Part of a small language model's weights.
Size: 6 heads of 32 (3 for keys and values), vocabulary 4096.
Architecture: RMSNorm before each block, rotary positions, tied embeddings.
Training: a variant of Muon for these matrices, 136M tokens, 4157 steps.
Each number is 128 + 32 x the weight over the matrix's rms, rounded and kept within 0 to 255. Layers, rows and columns count from 0. Numbers have three digits each.

# down: layer 3 MLP down (transposed), 512x192, rms 0.0455, rows 437-458, columns 96-191
# gate: layer 3 MLP gate, 512x192, rms 0.0735, rows 438-458, columns 96-191
# up: layer 3 MLP up, 512x192, rms 0.0717, rows 438-458, columns 96-191
down437:135128175099098134118140091130142106140118089121137142138120025154088160157179124093119119183141166084176097108091115146156159114133111174117165082098151176145059192107128163087148162134135055179076186142182161129117118076121121109070113101175182123076129133178099146137126159127125123149
gate438:141158095124133038152154128185110141180147073149176197172132091097139106134092107129110136131108145112110205167109170136119104151171153157074149118164161150158107135163192130144129120139091101115118169095089119117129162162094124147183154178121125173145125158084084133118170131109168120154
up438:136139170168084132170078145137101113115159176148113136133090144076145145151144144105095137146088112093141136121148088115129120111112128139128143119156132130142123095133099145141136133176091087175104136088157101093170051118082107087082141185119146086080096119155089120085121167086069156169
down438:188090137178115127113144127139132118084115135153138139133218075110070143102108158150110161103095177103079141134134103166090101136148150086157156166053117108109169138131087082093136148131134118120118100059184136171131148066138055133154117104085141129132123140105124154153105140128130118120
gate439:145092166193154151095087190136135158148152132131145128129128140173119118150108082103101110117148163134086143107111130108104107127093126110096125138175164160070113172129190079109147135179114127127097167176115118149101130128098145158161090128086166162112148137151102141130103157117151127120
up439:139178119145117127118075121145112089143191133117103152121132157099118166084113151125145134111019091119073100156132152109142152080108219114142127151080130152091151118127096133084144152173163122101122141157123102100148083073108049078132093128169086071116054161043182119116114112090079112084
down439:095163123092128074072095127144141116142112137157152104133149116126103105157135127137138081091131215081166121078069165124151062109124121138077148096135061109098183188160185124136144086096098151196129108118136150128140137124115129096147180137131120113054131130141140179122148120149088175134
gate440:091106111104082100042180134096137128163181194070037074124140134167168156100145112106123149127159141163134152131140136166130131111155146103145173142105112147184032114083139120111093141105098141132130160093076154119101174109138125127122087107097097119133176118104136146102100148087143094135
up440:158137132111061113166155100095136134096171104129191104093044131098093110134106117112131130197130155089096125110113145068143132166106088176089164133149132162073149190125121174147138112142091133129147174105114121124147152170104136132135165105182099161144161133158119126108177200107167125093
down440:162090143105123099092166139094112154167106118098061074104123114124135145078082131136141192208131119110139151122140148080135163121170124142094183116142137182092167186147128172160066127144123165169074139140131156144118155119130132134183095125084079106174101152123170131114136147094171152132
gate441:179173142085118126053086087107180151148074118154081082148086145183120086061074154127115125127103159133135122124102190127170140128195071087087135142105119127128132126146060112070144078153095139104097183146138130188144155108126063178104100047189132140153182172066174148165161130125106118031
up441:120097113122141101132197100090195130103150099101141113132142123118157149157137122120133117136102116088144173126112155118143136091112091108101194091170182177110171155175149115155135129114166130110099121125160180095174106153069126138167123091109104091176184153084098183152139213117102128176
down441:136131124138135152155146098047090088142121103135078142163093200087112173125082127112174057116103099107138176159203094131148139116169104120113149120189170104098090170114136134119098149139131157148205161110122147154093104112086140136119120075109161154181145183107150118123090114104110206084
gate442:123171140140135203122147155135185144062156109132106141097154142088207059140089189118094111169150134161137155108136108149092143122117147153146163120168131120121165070114141145111186168123093137138153201170126124157099130145116110049093112116201139126128144159123116121138135189114092141162
up442:152100130163095114091150132123112093146087121085120075140171122115134139133110145114121193103150157168162186175092097142118133137120049189118135082122121096119135133160150170212138127051102112179183109129121127171153121116108110130096182169121093111117179060111082061075121141165147150106
down442:106120097085122123158085152108109115182120130155116118115121174061101121177116096102128133055144066134130132106156110128093133184117126141084133150172129166136190101085089065129110110082050133066163071180127107172091147099092097067154123124080156078117167202126147128109093144107102090182
gate443:172145143137074138110053187124154156159150149094110113176112098132158162134118135125139152118090125119124053076140118099077144174126137092097109133157088140121124093154098157168155084226159116084166186116123091134157109077174099113116142121124132110160149104104148124085105033121158148124
up443:060076122116116179182069080176085104133071069128117089140145197135107108083143113139164131142149131142108159117088158111109143103129190187161164119135119082133099077096185161124123159108152066134162061138104145145189105171179149135128086083071165127156132164085105187083151178117125107156
down443:106122128090136144099131123078126108139070169061076130163126076160120107097109137151135139173151141107065093097203109164115174114084102151148128057103125117100079110134157138129152090172116136118240171118093111111156117145156101082123150102132122070141083130158151162094150124132180071135
gate444:095100112141170148132121164170100193185117142180157071180166140110055106093173114035190121094130187081104090178146125164126128131133149151082125140146135139083117120168125184101114143112124103130151088132184110059144101149190153196142203113124103148108076166051128137103135136159123096126
up444:156061105100099177107151102165161128206137095149112099106188136108143101124088157184210136169141174118129122180089132081160103063148137111187121135118108117091113134136125107105113098131155092133117153163120078121140129088162098107143099124085092151110152168094066119106122211153157137101
down444:088117154091067129095118133123137152088135067088076143073124131149136104072187178127148121144074063103147167159214097167157131144134153119131140139120118115072125114144136097106166166116173151147019174135095108151135109083122153152148109106090118151099142193128143121118134116140168181082
gate445:138097067117105118120146190173157138120148149173104125149134175192144139165112135089140174136223130148153127098192114142160125068063137130117109166139143183076018070145131147142135163147104101159144155135161117157112144124141158092097091140119084058110110161092137189102126191093164085109
up445:155125146155091069174161183156149107138140159144107095117100107116140097164077141139076142129146119098166155115141155169125117094148146148164159181141160116045122162154119143190118125090084165155163115108129102104139178139170123108133091162136096066111095154122113104180165165133145054156
down445:101096095136149100127132134186103088179175111132108083053099158188147137150130105109125120095179071187121112184107097109132142208134095145062146105077182153127103122152132065153092098192212139119131134121139141116127149131110112137159206092121103085142087115162109092106118094146113123092
gate446:137099078138121144088115100090131153092108137099091154111035170115114136127120088178208132112100128101093166120168090149132116095151170129136146132169120123053110081096154126136152120099162111132157096106159143122136114152132057125096107114166104119129106113134133181137151108059136154095
up446:196148175104130154155168121110140154121147096158095129126138137133112089114129169105126124124070146098095130144079082115120148156104166119093102109117129112114134133109095126092154095164132162148110108197142118169124122135117146144114157116141082130149124108164170075175085109128156157051
down446:127063131111114149105189120140149118109088134150122130124155128145155120136080192099113185142083130102117106147059133153137119120163123143170118126126152102162155137140166157055184119145150093103148118094137126154109126159110093119139097100059126134167112093136174111084103176071160136145
gate447:117122156118111181140167148105096117117124116100166087101166148123187067093106187154044188133136120125161158127154122130130149134141175086143159101103123124158087196087096137168174105105085178170109129104120137093141089071101119177090214186148108152101087115113151144146213120078198086140
up447:121100105190076157125150149130134099125148205076147097149212151132158113113128106119133102165149135180165092121080146140119084108171132070109139111046116131096116119139181106146094142127098082101152110140146126080119099188108128146143114142070155165158135096084184164128155124121096138101
down447:133112161130165152111102092168110136154092098140108180073063064121186097113200154105097107124170143088094145137141120096180133147126109117156117126083131128189124121104183165156142168143087110132093129089125093147155154106129082157165153152119109134130142108077048103173130121121111151128
gate448:123140174111118139128092139149075101062160104115078117143137149166100106106105129149154158162128124124190159058178167130127159216116117120101141142163128132125103122154137147146131163101162141068207210087132112137133167110135116132093065136161133113193180138062153086097165184091137102052
up448:152159074171119115143165154118129134090137117119112098095100088124084126128124161173157164167119197174139121087122155137067099074217124083090070100124126093181179186074091169136142092095143149170074183104098133156116173124140126101150067112136196151105204160193200157134118161201132110040
down448:135231128151165116056090073141106164123084100101116098089077138164130113070121155109125132134114183177192119144104122097114123085193132107131134122098097061169114111157133147175165152125120107175118109138107144058097111134138177183130184155083113130100137082125098134104158126110120161133
gate449:077201162144145138114135123078087155114136068145114172131162142166150143134112092110067125104106097064098119077127150121179123172091161134124166180140078161116073094106126114122069186174089076149144127098115163155111120155132164076126119095151133095099126190117113159131123102161106177102
up449:105145112104068107121164168086117093072149102140138132198123099102148161085055183076063123086158142126169141137160186156126113189138120127167121145129127150098158160150119145187106129065136141196124081102138155141122116111161177162189221151126088130112205152072132162122168151138104126130
down449:095150171139167084086102122174148059124125188173115144086121151106154131112148090100131145133112188129099154151128175146147101125116115097110127104194145116113182128115163163101146182162178107132112127108156184146133092114149089104188162125150092096133121147131151111195167085154067140155
gate450:117169110120104135164103085112095111123127122137134120141144126117118176167142082151126099177106105120163115106117151113120149088151202163117160149136082106215139145124178086120115151200160131155130121138104123118170156146145123166095164110094165100138123097189133156098107107114120138175
up450:156154112170152125084114100146138099132131134106158133169082126175113098131125156109087194166058147094111127083166135151152118157128077088106134177115151091111067155122110094099101108131115049153107149051083110098119166143122164112126154191096159110109103088107151118169142174128115138118
down450:199086104158137145109117109070085155115148126168166149115113105142154088132095119109109112171128156103116101104109110118074117099164102152177154085108108093162097137092141211100210163119071086144120130126140117101114123098084127049195096094166121120140165112090131112149148056128142171168
gate451:136103160065080138146081113218034133154136187145139138199131138136149115134113162112101136144106150129160146149065072166094175095122161142127114123126116155061185132145091069111123146113159160185175194124126125207096138070178122118057130077119152104103187148128196160075128097173100092098
up451:147128153170134101135092147135119135192129108089149137129090137163066121100174125097083106118094191094090087152142083126087172121094160138106115080096125108094138126132140138102168108125103160124147098139096143149112094110170156144154109247114157142117123094124169144115143139177110174145
down451:110141116187161121115119150098135091090133154162128103156132141096139134146173107146104144128089142129169107126131106100128143134116142117152103158089068146118138123115074115096129120134085147129123066168108154056081106203204145143199124203178101139122146082119186120143128116117130181136
gate452:197159149139075160167183154120118184089112106161115114175135158145169167101111148140102173183102093083151148189093115111127121122151148113070107117094105072125115112162095173164135113120210101176131053164164124162117124136184105126152138161163128087141077129146142199098130131082111098164
up452:170114115082141109148175142117155117116072142155076119187081138152202114128146127112104132139172163120103109123115139101111077083181120148129116120120049038100188162087164166120111113147170153158154151166194178084118100101105135180114091123133105107168121189062129167129026145151134128145
down452:162142037157160153111072159111120131083102134114131137116153140180062120095100140139152132110129118120124127138072109071130107132131118126091164052113120099160120088152110097141118172093124143109097095056167130106140145074089084075149099069125163165177149109108154144103187169094161100117
gate453:127131090161144160112169147105126055122140127153088110114114142112125091109124191159189114100151142132143136100158129138110143158110150132108102160151091094088133104119130112134120118152143127143127113084098087158120121105087118127116114165155147132098185107150160130128146119102133113172
up453:148136146140123198171082140107096184116112167140154131111182139121149167139167142146105169069145113161109153127153179116193146108186162141158132076114081125150141152151140144149127149087103119110089167162124150132138126175153145134102216117155150140146106066096085164137107135132100153159
down453:200086136173135169170112203093133119094138103109152137125121062087110109127101139137128081166062121116173095122143074092154142116102106161157081115145114150100112099129069103063121125149171151129102159126134146122132152114122106110149146122095151129180149198175068151113162095107168198135
gate454:139119091092076133100150160168174101171128151122179113196140197134146129068111146105071180133130120071104168110094085123120144131189130092058146132138163069083116174112126118073107120156145098133100105099166129161122051088143118172139172094075180105174051116053104182114157138138143111107
up454:138094122192096085155124111120188128072133156142141139112150124146108139190218134149144112082150146182127136154158079111145142074121127074125136188132138103130099135112110162126201151138112140094094131081164087051102146172144161154130135157126153124127135137134117102137129155111128061131
down454:129110134127105112122130095093097059084093104142187077051112196106171117222139139141132127101165137150120126191137136080135116124099101093105172168119135107164138084075144194208127078124127096164176128100141065090135130098133124122106068115137136097154147173182137115144186162098172073171
gate455:078156166138119073161093161131056150210160136151114103103097133052142170164163188160125131153128101083163104080120134129131131079141144145134076156120143121117072044154185081116150107152153095109143108136105173145180138131076182106102161098128112116132121105101166183105181111093139162171
up455:187142119093141131083120145164115070132139107101125083134143136134039151116130114117181120136183093132164104102147176072121127107127138095129175090163135161138085092142092126184129145126111102067144138151078031106098171145230130088129076191102036122140116104138113144126119138137133135092
down455:127154141123121112134143136119120089147123137099165083147141090102121108113109150094118150170138171117184103073086112141203072138153189145140148170082066151115093173148151179106123069138105157132150143098071110162059182098108105156098163125161178088182071139123157140116122116137177127059
gate456:166106152150114133118097134159125134092085068104103130114107136110120134146105122108158174140100166133139099188123142145141128174133097110058102038164115129094094109050118104116109145109113076098152089150153163063144093116172127117137152183147165072173143118138185095145143170107066154158
up456:095115145126137082047185113143100176181124145148176129098100139224132131151121088105132128165164218173086066166146162164124133146156102068176012054141129135162135139107088115128122127092121146131101140090156104113136096056112102187095111106135178042126069111058111161141134112119074114141
down456:145158108138082108101086131121123134102115046168127094171103124147113108104131163117197124095091109099184072120183091113121043095099109156146130177115070163096062129150124075143152130123139122169123142152106109163133109059117151150098191113165077213109135133115128098125159133095121135125
gate457:105119161159096123063156171088140137182130097115116074132116119098123091086154176109110104119095179104167144162130190152160157112197082114113143171171156120114154132131154137134113072190128146166191116213092158122094142055117090164177139112104173168165165096136084096155160073131112154159
up457:097094089065056176121135193067132134126107117132083181131135073088116090116085190122112125111179090141133121181120127160091150116087078130161137123100121114119140127196115184190140106098097126114129146197117121090094097210152131101139155081111175122168120134073146097146112160153109117100
down457:091153057134129127158117103128137185147103186204150157068099124105067119135158114182078140167167128161118152151113160142137119091141090089112195083078161151141140093110086132110146173195146110068115150150095129134151102103135125151082135150142181097156127118097092158172137145164123127115
gate458:147201104185088156128098111062125192132108122126201166220133075174172111124081118130153093129134134148177142121143145050148168218075180076120178105109104141169084158145129112122075101132048149138188080110155123117121181122114096145109173130061129162180154135171098043128129098088156137118
up458:079108161103099148120106175141172117143151077142134158102120142172137092108123132132156104105049105097125188105106123105072178130130087141105118154161184089108166149161112116175145150143163119169087093166064154088131133162080150155193157164125119172055135081155169153139093097056165097131
down458:054106190134107152140163157147174157126147119110145160094102103203125142076118170126148129092144064098145074135091145073123144129108104209149162153127164088173159143125089126134096173190152181159096164153123154132073094106136107117125141103129181127137124132150145155106147154152141155197